config.toml
head_dim = 64
vocab_size = 8192
norm_place = "pre"
tie_word_embeddings = true
init_std_up = 0.0491
learning_rate = 0.00366
doc_mask = true
Each number is 500 + 25 x the weight over its row's rms, rounded and kept within 0 to 999. Layers, rows and columns count from 0. Numbers have three digits each. The size before them is the row's rms in percent of the matrix's.

# layer 7 attention output (transposed), 256x256, rms 0.597, rows 146-191, columns 0-63
119:452453528468524489499506499490489482496505528535494475501532466527511532495510563493509488501529508487490465500494530505514543501469531503496498467440532519533541485466533527506499473476509503
119:481493515441436492499523487512504476506564512538505489467530482461476498489501509496534488487537505511500488484461455467491482522493517501498494531493499517546503485526503486502519482503500504
121:496512517531542486545436479510435556529466480506492493507508473521498516494525531486497503527494545460515483509491517505491481519485501492461501474497477492479479503528501503479467515552486539
120:525486490484484475509493478500488517459503523519518502492521498505455480512501504560506482463464477480497503528466489525524487513449427515500468468524476505515493550487489512530473516557453476
117:491516495502542475514494528509436499509476463460486482463527485469475505464551492464534484527492503523495460527491545511488505479523532513501462534534471507435537493495493529528517532512502523
122:560477480483474520528486520513539520470453487524510474545520516452491498569537509483480527502483514480501481473458510508493537495554506501536478533486473474510504512472471489488482504512512504
126:507510505508496498522522483515508506475449469520511540502526493490498506476520491488512510479491478512534500520562503482509519510503500499490476519490540512444517476455526485506483501514494495
123:583493489507480485511526496512475491493463535540493564495510443495481469516510493484506532497521500501516482515509534475521493506532541533438523469510509517497470507473517478505487507470502478
120:526513501500493518524509507471516491494511475528539507517534514493504520549532496483516483508498491466484510505509496479530523467567517476475514516502475494484520523508520495539443485503443517
124:496548530489503481495489478514492507499512467508484544488519471541460493534526513488519546547519530507505436483461443479552474507462492496482514468511526505507505505478481524481501557486498476
117:556520499480517476496492510504504495504525537494505515446517486501521483512515534476507504507500518515462513513486459522534503468501476453508527473523460460526533515504540528496487435503513485
117:517522543495513466494482479488515518494524510467507498510496462492516536513503486484512540478503500541515484483499460530546512439536469530490510521537522495456511524515503500557522488451499484
124:477486511462500506495499516495520501479535472545487499508497486532501499569556447492486454482532489536469462520509501473473462474503483504522477450498495480473481458492474492478501503510499489
128:523491465497510492509518493494512490544504472473537499486478497498473503480511536504513468476514482514476497501520502515506461501491530473485505513485489524467497448473526487486498529487496493
121:529520474494518517483486476531525511498505440459481518484529486509522462522508486531508475491501544483477502529504481504523511520513483504487466533534499490533480491506496475504454504489472536
128:505471508484505511495486532487444498509496497472486572567432501477471514487450489498493493506516527536484566472484496473500527462505516536502503464562512517477517536495468502514517469543524501
114:486477487529484493477454502522499510499497504504497507519475502496473536480523504496494430518487523543508481477559502498553486506536449456459473472533558485501466520512497499523502474459520517
120:506465490498492472482493504486462522478477499438500469499502499510490504473570507520475527514470501512493508478521503455543536484487470478541487452513515559481511508495510531451493510552500467
117:559495498518530535489511553482457500518525559479490467527484495522526523509490486511484528479511513542490472500468490512499508489460547500528508492496530456464517466537503481510464504530479534
118:528499509535478525500481507468479431476491523475505480468474496493495487504524512517452502460477472496510478511494507494512498533481478502533515523515507491467517570507478488469518539511454479
120:432506465511497478493530506517535505482489497480472492511482496498474497548507488501496455480522487496500452465508524472471520508522541498499501546533502468481504516529496524568492509528477492
120:507484542497491487505460522515545536467502485463488526521533517490488513495464491484514530490509496508519486469491532489532517490501524494474460513478506512486502491505520485468506506465470500
120:494509483530566463496509459507488493500484446465500506509478520504510532494515540510510488497456491520509502563475514508525499523515495509484532481441511497537501492504498506522510461531496507
125:458500487504538523493479479492509473487532558557505477514487495529462490499486481482541516523495494480502506534550522487504475480444480501524472468487480448483484544499504499550526523460537478
118:502514468470560464511492504498508493517507478561517522453481494493487506471485491495509531498505517487511499505485474461509496456469535503516472510506529480538469510505494511550549497513515493
119:531507508490482479550508507551516497529497500483520528503518518514538483519538503523484494530508524450461500457485492496450518548512479517513526506507544501451487457518513509534496540538516483
120:475438521503511466436460556480466492489515462517497532495477488539514489449460496527450520491499466463464490481523500516489481541479512477533534500509472508487525508502491514528456484484537492
126:520462452520520533505505483464465468536485438504499478515509483523541472499518532530501475557452484496527497515516482493499486519481540541476541474528509479504511513498504498487506500499516541
121:521484512565499491494538518495501481514528513496525515546531513479520457448515495498498561476464492507487489541507492480521475546521506514528501500491476474465489498497528481554498504490480463
123:505489500487517526475500535487502524485470508504508541470495483498491509482524510507513503495499474474511515454458489505476498521466469529488505470519469490493498529504513432495518529479519488
123:515472495487525504524507443497481505488488489499533491478483508495520463525441504492452524542506532507543505488470551511457520521500482492530501478560457509537520471470472509506510482480483484
122:519507483505444482497491489487495488480468507525493538502496492481509515498526493523517476531538484494505469445512579529489513546469503464521488500529536490471512507508515483517489549494518514
120:518532466523479474465510481495456510518514549458489528492495495504530508499523481545530484481510513493474510525493498525519473458546547501499465509483471529502536473479496488508490504495484536
123:504474489504518522523473497518505479501510494524519497507531525516476540501476523477513494522488478499506469470448536467495511510515497478497519518521501528486527463507470477536521528470501496
123:545519509496500514527508498499458517474500480499506496505507484542463431478525486544509507485532500545488500484514523534477549506495514496536509515499548452515473511480528572436496505519517510
122:507542520507515490522475485505517492531487488459495479510525499525481512518501488524529506518501515491489523503521548502540520485459497525453490512496527498487505565515442455510538519545547479
124:514489490491457526512519487526511517512496505498538503468465508526514504500527517443530418510520520506498522498488519479474508508508467514509493524528514505513544516514503449445519491540501507
122:485487483489513519528476501500494514480528483507479512513514485471509512476520510505507490514523557549504511507474509536494486547484505505466454520496523472541486476520485491500478507531498558
123:518524508484469502503494503510526534496514501555531508542513482521487467523518475536469533494527520458481525518535472446536496521520479486485554439510511490534518492498558478515514519489498513
118:474464530495518511541531525512537504526503512507492473480509473525470490446530511495483500509482537541505471535501515471490483479519568491513497502518495481504498441477458491506511494506536479
117:467473496472457492513480512491556525507471463513527519504507479469530460448544463509459510506514513513484505497471500501465526489503540491474488488486493495504520564523465508551491530431522480
119:512475494517515490546466502511486491498519546492462501501481523511481503501499480507517454527496490494483522513524506512513478511498490491527494466502479490496503521505507502481478465529506514
123:537504523463454441488521488491508533531499477489522466470475470482486508532525534528510535490521501458485505500526479498485472514479504522497508493543472485541431475514499506534499485512463455
122:526465484481479529467458502533538484498475493457489503459484524505503509469492486489445491525521470499527495457515501514509493472535488477512498482507508502534503511523533505510446466490453525
126:517539514506464548515485472507489478527463488505518497517505481523521506489507514479533559482519484494533489503484504513513492512503496488500538534534476457468515501476509504481475501495499501
125:533505518455488497486535516523501523512482473451497511476510488502491490547486473462452455479515456469488461536504502490561493507498464522492459500483473454497477557502500522530536509546537515
# layer 7 attention value, 256x256, rms 0.186, rows 147-191, columns 0-63
119:517537492528521509522517502530471508480486455489513510532528527485517497486525513500487501489517494472493467483503486559475505488490503480502512489534520477499481427521476502501519513502444497
119:503518483526537495495536518507498468504498498518496507523485513554473487458523518485485485535540513489490537536485489494499495535500463506527468504484475543526533492511496513506493519541492506
119:528546472499487489497492503476497503511536506496491452446474520519573524499475510516484447496465527510522496495516460495482466507515497529492537475507510487501490481500483544518519525494407524
116:495480512513510492489454519449536481534507487503526468492518516502497531501491520436509522505504496504532501509519516515522513532538443529477491495470487475548507494511521530495495505541489533
121:453526499517496479489492508549502519503493453463501490511476467456479484479451509484500495501538496503506515517480545488508480493473450514467508476480514525500526462498474505489481525483497580
122:499517489530509524532523484507501486521514519569524454512497506486516508505486527526487518484518504494503498504493469511508477449512501471530461514488557479517486534501495535504447481502564471
122:477540477460473462475523488503486508493450488444529513561468505528496477512519509524550474448529486495488474502460523469514462478489489491479499512451519530503495504509511541548513509551466508
122:511491492518501484484506497544536497522551487548474512415495499466513484472489511522555519525467472508473448556520544514514486489477458478475526484546459531516495456475456516467480528526546548
117:483486485503508505500491480530483486484522485478509493493498502509491525494484468498476466500507488498472501537510522500503515515425487505447481552473511439482483502480535534447528495519477463
117:479537489477536459497481521482490528538455514528516528487515526491508505465449483522509543501536493490529471493506511480541515481474487502463506510520515519485481510519480492479512499526480468
117:490500460454509511512533537497497519505425485460534480474480526531475472511511520485472483514522516497482531508477513527530515487478509514423514518519491426538486515459500495497493505438519481
125:455500475554542460513516541541484468464544489517513498504471466520488507483467517545523480475463469492490528527477500530507549485467536527533528513522504559512501510475553530500497490510537499
126:517496526473521482473538474503515538453482513475514506503464534490543437507460495503547544551454533527517461534499483474473496472529495500489526502482470507494534529549502517528493482491484465
125:468530485492478502500504500480532521505549494532494481500492474501484504454474529548517529498492461528503545516500498527518505536473521518575481488517470494463476451444508546499506467504446498
127:508503493483479476479547457518532485489477499454507501488551552503505518480497499543534528477493490487497512499493515526501489498504485478471502519497527501474537511515578496499521502504487490
118:500493484517575555472516483533496486474525519477543471537509553466504454535560499502537518504465490494487484496513486498480490479472529497468489493506499510528515522489499525477522520483466489
124:472507527455498503512510453494523479474497467491507503505522481472544501479505460510503508523471522520535479524513458522531462554451489518523457505450526531477497517509516532468479546485446496
118:500510488548513478537463509501530521525494528501528515505503532486465504518506474496470498482506466490527463504523515532466457509468504539494480484449529508483464482522500546480553470516543439
120:488529494485505474532513524485519552514463460514489506550496502509541519490464527520506515527452530506491452492479521526533473466529485522521467522511500475522518469522516475488498508518520538
119:496506504531529535473499487466571503490498483515471502544507470497502484445490462462493479488491551531510505541484490490490512519478474493482513541493499520555512543494501487506516506469519485
121:481461509491519492518501448457471504517514480517495480500510533493522482502448522477500517492546500483531473485477515484491486473453490472528479499554512511484522552454501484513509506564519509
118:456509578496527476496508473516519474534444533478537502505491469491516511451530492515506497525517480527494466500502491515494509510463517489490499447489463518505546494504489486522465467506475499
124:490491450501508499476505499514453501478501498531496498476533507501504541494512476483520496492485523448465508518503498475485530471502496469497471569504503536488488468483539529483486465469479524
120:488511521470474508470486496472470458509497482495488541480496520499510522477530528477506559543472492489495513485443519473469495541495476485529516516497526520509494551487467512485475468514516529
120:504514488496497487474484496516497492497512517539502503490503513495478462495509553447505432483563513451545508557500532527482500487470549501522482436512501525516520531494528444493473552539501492
121:499497514480477528514487483490495501500493539486486545458493503491532516516507462516445494501482492470552500447492513511499458505483486524473500490505482473527500441436508472527521512548486494
123:524545536511501506494494535452527488497517497507476476502508519534542467497515506473519489485493515474462483535461464466528532512509480498480504482504489486523572470476460507462539504529503511
121:468514520493478511506529496521492520529490481507454485487463504526486476495493484530467545481525510508528537513461487519469480508501454518461491519529510481491512483518493526499531524508522565
121:478530494536493506462448516527479525505452499478512557457493446481494430531467473513407489465523488509487499508507487516504475495502465500484481470504489478492492504498521486531485478549450491
125:495510485488491477483477479474495481500506468489502467491478499537535514535478486512523500470473495524449486452531509455505462500507555503484494522499518480448518522505526508521509494498502527
120:510513506488530456529488490487492486486493487494488516492498486522521447483510494479528525524508495469529543539514440501504503476515503497507522472519495469496507507486518498520536501507475544
118:477494520476496514557513516498481456497455459506489501491492479515465514487466497475502477528514498507517524533521490451487440500502545502545533465513523521514474526498522504489546533456492520
120:522466547521513493467539474477513523497467480524491490476472521477504495505501535473481426475514496491457500466547469451498543481524489489553503504457504488495481480492525534490504531460504533
123:493482452550515476500494444541543482506477499509491475505530480490501519522506501445446481490496511496543506484471483496481481476471549537506476522474495498533492489484506468510508539488498489
122:476496479482510490482482517502507484491484509498513472500466511489528467522522519453519471475475515565504493517510492509479578475516473549500480534495508514468514516525551542521518497550525495
123:519504489505500477509549465507528497501553481497464516528515520487464492474521538538511474544453469527502469453512509475513502493487523497536439474467469456499515498486513496492548498496481486
121:520516535519468503508551472496483515443510448530510523495522500467472525444482502478488499517483490503479499531473518529565507491462540500493513484489492528486467492506521466497513509521528458
122:518499493497505526500513474489505470485491518500483503468503514499523550487536497501453503503507483475488486546447496517494465550464579504511503518528505488534511488510476544475514498528474483
118:486469479485499486462504494500482534514484478513488479561490487495539539537465526527518487462491491515467524506499492515538479473582515465478482486499534474516469463501515497491474505519470499
121:487501496500505510495519464444482485513488505468497500490524481495516503533516507519520503519501518489477510517443490558526516486488507498537541492508514517476503469478494495509485469472491491
120:517495518501517453537528484539497482490518511510515533507469476519496487537484477537497473529515524499492550444493481495561478506475493527522525510498441470523541508487476536506522519519485472
122:507529465488518520503509466452479471467531530459520527495504468499467561457455496506474454505510495490498508521474525520522529445498472532525526520501521499535518519483504511493533515525482481
122:510495485492537490484503525530489532526503510482488491483516471505515497488496479498492489482506525454491499493495539503520492498475502547504492501511493565491488555523501506495519502521474510
119:514480501551520466505475473470490490508501537517526497505469534513493477474487492508496523481535528458454482521449485449506554514477494530537509543518503493456458502513480489442470474440488509
122:497524530516470474479452496495496477464532578532493518500546517514501488513476493512509531478495503525535522507523451557505522443531509504442510502512510485508510487489452489551489483497505524
# layer 7 attention query, 256x256, rms 0.172, rows 192-253, columns 0-63
094:538491544513522500537508508525550504495506507530495519510501518482483569493533524548456518472507482495503496517519525567508526507496515473487463557455460480510503476464526468536527482513489539
100:476473472505510500494528463506462518533513525529473496482497475541511483454524468510460492517509466482560483560485524517500463504494490478463474495530530512519496510507499460475537468507524494
096:509551532504501521527533491517520521473498482521519480492466478511492510510498473534501469475536475495526505501470517470520548493482498505486478558497518530505521515496528474515510458485486506
107:492512487467480488493480492480481500489475525510510481496502483499482517462519539517494546510534552489491450460490524513497489517528480498480493474467496546509505475459518435525520492464466492
109:470503472514528466532516455484487461499521488535486481482530511481472488508542538450477469541485505512501471493529479495451462453493466492491496521509495517520511501470513479470466532521439487
102:493483514461485471505525494504495472504481497499489534533514517475505507513484545488522502513481488526489534494491485498522532528445468481449487538510498508485509450505434485547504496476469529
103:505527465524506479522526487502480497515480460452476546512486493533468522520498513531465488516511513510485494506493509530499532490455493511507485512499483498482531501514479510510533569508514461
100:491468514471523451551507456527462500507482534502476508505502498479516506452510499451480473503482504503490480478475543488496464492506485546479456478503479533452491497508535507499470526451508474
090:470522521521489519510475457543513498484504456512522469527510501536486538455497482486483534503509528510498547495502506478511506485475493470515500518493518512534463465508510473496502511499449537
100:465503475525515520467487537485519458475509494502486533512468524485447496527494425508463531476516467500485507523501452526504480517520475550540511499495487483506493535537502506500564498506499518
093:508509466551458541444524518534505496535533475471484538501473523478498524473480464534503513529507485509515494504476524477532532521510463454498469515498498466490484493478532568516464537534491518
088:506515513525514496491473506518532505511493471505488537494543501494483491443515465489501501514486503503474501489540497450503504562485464496560492495529467473478497509517480512466504489489523494
100:505501460492490496516487493494525527506524519513520492503504527509549485516493515469504510485518456522540512547496504470533529481471500498473512511505501529522475538456491474491511526483534490
094:508526477460484480443497481484505463519536496450480516543527498498468486512480453446448506525519499497497483479531506535446539480454507455521454471516505501472476522476457531495486471515507496
103:502507495481470521512515509494527480504530482475487503514518497530455500502516506493526509509476456545503503523454514511462446516514479499521533528528507480482530497502528500524497502484494485
097:522468498515491478581523488500529469514500472503493517515506491483471501526490499520484509531543508486478493562478513504485477453499518556461467532523522512468558471471490486520510499515478508
098:495455560460542473536516460532505499477497488526497471554488490507502504504502484510486485505478472513527457527445494467494489480459432529491480561496518497482517513489493494474476526458477498
095:496461487465487546485485487497495496510502440543485511496441501498495491492474508496531449504515522463539517498504495495538474495490532499512534551469510499467454477532455485461529494471545523
093:501493497481476488527512479485507503524511479473494464476512524526494446479489492495524483498481497484501461491496466495554499444483532498553455495497489487482563526518490503481526508520506528
098:478487455456483531503516457564483467495477470520544521514505496502499529496485503537455491502418504461469501499505539496514496516512451498526472491516478536507525524481482509465532512477511514
104:544499480471493486494456514503488495564489506494454474491514537446499517506493521478509486532466517525490496505525473502547478470548451513506500499514468522518472489519484493507491482500479477
091:499531508464523473544470491467469512487523504469506487502530514504541492502466497489524475512504509502488546483505506489506518538531508510498470458474450479486493505505482516513501455534498496
111:497490495489518485514500469503530514493482498521492509553488470491497521473511491516485492506477505519515495491493477525514492508483543541448486555481481485516504474478508506478456478510471477
098:522509554496529498476497494504491505527498464510478504493508504491495472498480480442512467536510520430498502505519484527462501477488490498492535509496539521447484466516503500510528508490479496
104:503511495463490503531535504473456475521510534463540520508455429480531521501499503550483543509505502514510524512473515513495477517422535535512531528502514508498566522537473464552487550485513532
109:497513461473499520490498495460524500550510512502520558521516506526497502474525510474487512521440526483523507468533493434456468459505472486512494506509464498513487534542476508542504499514522511
114:521490465508519496533460517474496511501527473538498489505512527537506454498515512503486508512487470491458524480488490474532518515508479488467541499555479511449538492514542480520526478491512500
098:508497472502467492523491511464508547500526499495517506458458482477537530491498461525486538508487527476486513497491514463487533554474493500528467516511499483495487458474489439519488486516519504
104:511533511475556495503520517486489469480552516522488498537466488538524497550463475452521491503520536485467477508478494437514494531453490514521479500523498521493500454507510505452553478479505516
095:472469487521480530490480460520454532486533475524486522478497518507542469508518503516477477497525496495508511476529477516496514484582499521495489509485448507522488516482524506483453513536479554
099:519518533491527531508476549475527538499509522477486486510495481562535492536453520487513513471548499504469500513535510493484438525477528512529526492470499473495528488489468480494551492524496507
110:482469458467456523482513460449519527475472524512514498467500493537536488531528531476443542538526520502496493535511506496496526487544516479494513437523498523465484496510475535476508513523471476
098:511495509590495487492530503470525509506519499453523516470501532481504544470478513501499478464504518497489536468519490553517506534468515460491542480488495509549543498483513492501474508511513521
093:488489534489482473498535494520519485448443487485494499508511508519468536542487507516528512566578510471520488539525505475508508526447516493515524573479456491505487516524495484483492451530479495
096:470480500526497487514526441496541496480489523485504487454514481492496555514502480470475521455480487499529458546519510483489493529490495473463488450487512512487500543491481491519537516472499494
104:545469514496504547529510501518507516475491494481514518464512477539504490497474500503492528468464494475475479505525490515492494496500509502504518510536536519478507505496498445481509541491509530
097:500495519498561498492478497475469506520521499513477504533509485519519462533513542545489534475517474493495513464490496494506498499521484493556462535462478519531535521525487514528572530457512528
100:490463477493493473535508518525580490479486459463457513465490505514487499486525465512513486510489496500495471529537506523513524464550508510441532501507541550487482537478468504442491461494478482
098:488502434505542490484524496488528479476516477520501483528431524491491541498521525496514511492486475481535513467481471523492468508485496530499487484465495532518480494540471485493500486539460488
088:519496492482482527533505545468494467506468491456488467518495441452478519496479527522497506474478501480469483523480544468517492475509506526532525480470503486514571460504547478512532513490476535
097:501503456537491505482484508472538510511507510479497511495497494497529513504486508499529531535445482485479558547495459547488509501471540518493486499494534464527555470516506467482488483541520527
109:496518501470527519508505482509537500507530530498496485487467485498480488466504531518513495485531537486502478454511524507468500511511500496511504495524505468485487509503513510479469559486513481
097:493480470484481495499496496538507513519508487520490493490507506515488446478480523512556490471517449513534500456506499477471497515507486488525515537563476530505492518481546484487488545451478485
087:483547530509477501499532482514506486474487539505492491480506557448506515506491511508477472515532517515510501483512456487486495457531472494490512504508474528516492510489477490531495503523487500
096:501512506478516565479516522478486481493478508506497513477513515537462519505500504497509514516518457495475477486483485549516510460501513505479492482524526526502501522513457522486468490506526520
082:500509500484516505481540500487539448513502470531482479422468485508500481478551490501453497506489483480521459495487501518532558516506511502475477470529495547552511468488502487522492508458498501
107:512500514514493498473502516508545475515489502530491498464515515475468492497536500525504529531510487471546471469536510504533528510482505465507499527485487510514485473498475494585547476496484524
103:512487495496511471516485501475511511505482520454532488500496469514525515511505491529497524491474505510471522512458490507524489507434498501496460504474453487498513506487489447498468504513518523
094:499519504454500501516497472541521468529474512505508537497522517473490510517440487447520502519498513507497508510533515521491518518536508487530454486510458544482518484481499513455512499507490516
093:523491512533504555531500513502498516493528462518483476503505547513485530436505484529466491496507504548502497502490488476430479460475499469509508494516451459512527484553498560534490507498527523
090:485493501473442482461445500502495474519467479539491508526489503528489493496509493498557499489475494464498480473497538496549528475487527559529490502431503469491500513492474496501490526491497488
096:489484508517509460518485451495512507512487502535503548553509511521525486508471494449520511499497498543508450517485510486508468492514519565506443490518469502518507471496458471512502493500504534
096:491505484494532495463518495527492573490500544484499518538465491486512481489461443480467529516496475485486520485505500511525493553535509480530494531494522516500535495513509467487525483504527506
099:504477530491495496552514504492466487488494518577509511471493520545500484490482474476495533549504527511488498490500529519461507497517475496505424485465490448509475509451466492507523507509460509
095:484480529544492512491509481433554502505498508487491502481507479524427514453537453513510483507524511492474512496481463501495481517512479504502502509491473496524496492501459472472531548521485506
100:464485483567510520524504510501516462501460484464464510500495443503507526503495499479457555426462492528481461488520505483540457490504464513540531484541488488514492481506545480529524525500497511
089:508504456499482492498497501485502543505495519548505525518490564509478496510554536502486502498463485518512484502515589487480526520538533516530509503524469507487481514487455487506525482475452529
104:511496496520518494493512530499536521479471526545490444531483511496469493453518462488480441474479520524472525473481485476492499515493515526501506486500508515502528502524506488477459534501466530
105:518477470486539510496502531521471537517514566419481524470525483514459507500494454535502504485507520519507475510487537461509452541497489490485503489516489494488454492554518529480492516523533486
106:495512524503526507523528486499478492534523521500472504533486448541509562518512542497475490497512505480483505491498449492478517460429496485482528491507503481486520514484503511471501530493508496
096:529419519554508529505514481562533494511526474513555527515529510491502514478505510490502508484479540509482507530481488478515473514482466505506527457548476527494494518481497508539449489533493483
108:506499472464527462555563513485463527534501549511514513495526461558534482533502519523466480469529452508453464497503479445492504518492519523493516495463510501499521496492508519505517499503489502
# layer 7 attention key, 256x256, rms 0.186, rows 192-252, columns 0-63
084:525515494495497476519485499526498496487509537484483516533478457481458511542518502494473521485511508479508509502499497492534490566486468485486509521471517531488529517482499464499506518464468559
095:464547483509470498492508484548476522519466505528459505485495498552508508469503451490489499502537473527542476540529472488500516482525455533485517468531533478482533537486504532506508482519501465
091:513489478494506512497562507505502481531534466516483464501506500498490483510484476504485490484519517469484493488500536489559526487490504527512514525508501497461525500501518539487501522464515525
091:526486510495490502514451511483451510447495524472503500514523496497512467482450545557489520504464516492447498473495493472436497505484499502508475508481484527530490480506541496491537494466498532
098:493526488524580471505552503472538453477485467484534509497490500474484497500523514489480491534511499484541466510513494501503480449507505509468532470495546529507495509506490473444497497511464442
088:516473489515499496506490516507471474517484500497531512536471511519489511516447519501516474526466492497500528491492552534494493544453464486504486525505499502488529474516495496558538509498480553
088:428499492441518453492521487503504515525489469505494544558493521500456522492490480518459458535486509484500484527488521525487537507487467520505435491542490495470542494479505510489481558522508505
083:491475527492508479510543484464490491492478502526517505523489511514500535468489492484519501532506504444520500458464530516506513495557462519477475473484491501462482506461509511475510508518554505
081:487467513535514542518484537551487467439505509526519450496515522484493548440513500527498512500539534456497520496490526515513470453506534490531490510483471489496490482475509512491514489486437515
092:459515510527517502491540507508536509474504511545498521527482499507469524502484457521456507490537490502511511513539510502523527514494476522503484496492485514485525509482484517490538486500506499
091:469548525556480492466523481509474499504500503478503485493507494531496537490503505537490529530489520509537493528511533493557513516519487465500472518491518500477484479463499494515477496539485474
089:494517488500483484479525538496536505525508513520493558474504489513481509489508483506485525512499496520522492493499468470474499488514501487521492506534507472505503535519515534446518480515510487
085:469510532508526500498497511457460486519505508492468483494496474438509493520507516490508486481507468456533486514522501459512506459488515540486508514498532482534514500479517479506455485467483503
089:478492492488478450500465460539461504493480459494485518495527493518467518499472470496494517526511495537461475526517461520420534504491496477505482503484489541495506540532441498474497466496537510
091:479495473485505545509537497502474533504545564458484493471503484516492517512510488495475522456513477494529526525496494471468482495517472472466523506533505472504486524522514534526464448471508491
086:489474473477486521548500521481519495526477482492484492528491494534498535545461497528493482519545485482490542511528505459478467527472487492471545494526516540440557494520486462513548426484542502
084:507465550496513481511531520479500511503544500508484488512476517492511515472497499497476446498499501477533475473483501448489484491499477479511534520489516556492538521546489498493525492492464493
090:486502527506516478503491502520503497467468457503470479509473509495481469500541494479511430535538537494466514501494492511535499491484530534473539486458512519467482440535460485475510476531539483
081:471499477484474488471523487536474462505479499496498417508505536470458513469493520534525480453505473507492511480494484513543469440505483537499495508508510488499504536501491486502455469491499482
087:500488440460483512515463493510521498487458510498534523486530483515484452509493484483492515499462486431476520488505528513525500546506467528573493519526456501484474485514476492469493482480506488
092:455474564512525473456492512470475501570510503536485474511515523490496463499450471465525481519498486509535510475509479500501450446531431559543513484494453527511517493473493504519513491507501462
083:510487512465555452500459480481443471465515489466500486492514501502536481493533481515473524513493503500505517457486498457497473496481461507499534520469467491481485506468490516506559519499519496
097:483525529522448539509471475544533504512487518537499512530479522493466483526501482488489441540483523524527488483507518453522519532482485518487508540542478510484502505523535475484496524504493502
091:548522520473463522516485515494534486486486450513465503495480499497453477468475455502532492486507516487492498519482469503497517446510448456483533480471530538473445497518503525519520485473504533
086:519506504468488466523530540493483441531474495501504510506486434487530507518485522504478510469470512465511524486469547481510504571518487532499496519462464496509524496480517508547525513471515554
095:473525465506514503497559510498536499478481503470492519479514457539474532533501501484481507513484509491468511546498525474490509500510486466523517499482492495472523498530476494445505530499536530
101:479459507494523485539517474490474505505521504511482482542504533516488475526506533507515480496515500464536518505479471454542497527517493481496481496486488530507530530445501506511526498480540537
089:499467464527494559491523485528480451489472510511519500485495500526530485518502521515527543485467507484452556499515515506485475538536457454487507477521501443491519490518523510533527542481508517
090:506513517479528477544518500474500492498513477527497510531489456511511515527468529452546488527496525493433466482506480456489516523545475539543505498469506523505506451567462493494520488483518548
085:500484514428472495529447453491492510485543488511474529478496519470488485535515524508457532496491496499471532489495483540537463450531518507497456499472449480492515488500456488543493521470485504
085:529501510486529483502505489496454515534512505494492547496526517525534502519502494487521548474552520484478482489518496484504468490524511463512485498489521535477531519491477450492525476462490498
094:491496480510489514427517456491527508490523518523516529509506534521541481510518522501483536496495529491467483511528482483480464490534494512504501499511488527471487493528462520504479481524491476
093:507475495482516468496545528541499500525507523482517482547488444482542531508525526479475518500494525500484549480503483508518466487485451479522512445476490494522530485509533520517445513520481531
085:493523561475518493512496445514512520457452468506490503498473535501482497524497497522512478483493493473466469531551499552479509467472525492468478540492499499512532535524477490496518495477491492
090:490530476532491520487545472510548497481578519458489524479490498545518497548485481485502503496549462506454499503477478506519502538513490484530535454503491460474507539511484530445520511500519499
094:510514505514500534531546509473526530524481558493516518533496498507515485476462475502487516463520482506486473506529495535493524528489500469547482507535499466517491481519518468493500492540502497
085:484513489453496503464456488485483509515488520490468513514496502507501497508497548490486514490529497528474514532553493507493490503516508484498495476443496588492497514521471470560529491510476516
096:505508519489514525488530488520537472468440487467478518459477505475496476515506454481508527544522498456485485502538510528519518497495503493503529511512540517444515537536478491469475504500500503
086:485496455501491475487511506503520460481491483537513508481481468515499500469523492565493542494486531486526510489524485514491462530482469529463463444504507490543475506530493505458481507472486519
091:539540529480518498533463552536495508495490458474504476482515478459529456489531538486476488496505510478446468528524509494496532475506479544472530546472482503538514475506532471504487504504500510
095:517449470498478499496467499499523522528489546490512565470517457529443516497473462533509532493445514487480543542478488553506510476546533518492487501496468478497457497477488521504506480504531511
100:511502500527516501473503440507532494543545516525522456507510504491505525493477531506513512521509485512519500469502541519480454523537487497478497529501506500495476548477550484483467511475478494
091:510561494516493497520508460460493531519493487504520501436527530475505481474501519497520498538492494517516482455467532517510500468523554449482514508561488484476489477499532474477496525470477493
090:477526532527441501531502471506532483462516520497496448527455510495482529483482514452463528489494507504563515510444488498525491480524515513457534506488469539495493508503510501514527505515494507
081:456486487457515501514567498486526513525463529515486503428526499470459500501488509508531505489548497533504445499510473526558495504529518477468518462505503470511516543489529509527493509521502497
085:479523486511545463527480519494513459477511525508495472449483492529497498513522513514506501513462473478527519475502546505537525536475533502477496509541519507499493495495512494504477480466495486
091:521522540486500461506490455517506530494487519514508468497530479500508510499528516518533507496497454513508490498532475540559501457549472525467530543490512511510509492500503502481506483507475453
089:515507503473545491523470543491493493498464502463537488507464455499505499503483503539502513504498526528515532467501465508530524557452521487513476522488495484516494463532504503486514473514487547
091:503493503447497472486456507535484477476494513496522494500492521518535468482452478501502451496507533467475473537518490533488503496524473515527488474441480552478490483514499514518505517498507495
082:493508516604483483491536509508503526502514511499512487524502565485472519490500435547502470470500468521547474512510528505514473479524459495460491504523499479497510534506507529531497474509478483
092:491504494453489499530440503506501466489497493531505477511465477494510473477516530524555467527483498498500520456491564493547508516533511482484460533458467498503505492510515500467543529499509471
090:505470531471491471485496488494504484482476488526485517477472445468529478489489500471440518460536476523501506470462564451494526475488535537508440523476453420525515508512463507509573531469492518
103:498524513480504532477525492490505485489486516500492493478481530499497457526493488521526544497507486473481503478505538470515498574542504467511544487476508500516500501503513498514537500510484487
091:501508476524453541487526507449513480509522513498512516474497462488542498482516462544485502539493494507474513536519532493500492488492501464507466489477506457517509489479469472512506507494485522
094:479507459576491464482553465499498535519496524487492532470504485510465550496532477505477477507501477527511546516506496559550510536488500535487447480505513513496528459499486472507453537502462500
094:501473512482490527512489505482508463503475491443472487500481452478512566505548468534503495481494516505499508509446525475541511528518505525522517514542524467531508529500519455517490523480513487
085:528499529497491491520453480485517505525508524528534467550488512480536487449513502469492533501461509495538538514506539475484544511493502528528492490501464480502504521472487487530539511515456536
096:524507503481508479489516500541497528529492464483502483521490414494505500500482451510523489506510509494447494516508483507493499543509513511488507490490525501518532530518475524492489536486484527
096:520504477471508531529479511528477519507527508453510487484535441562492486493489512525496537495477531515474473538500464511482492490529520507500490501523466469492439498481497526509502499516512510
087:471517502478529542493505499503498526501505523484458520492508474515472523486480492471492524472478512530518524496470475541504497484453465478520530484479513543559458505505499486495467519523503483
091:527463540526488456486504473501506483495505476483479496446529508491490522539510481479468513524524536494536544500480514507541500498453478488475507474528455498481499530472483506499472538500479484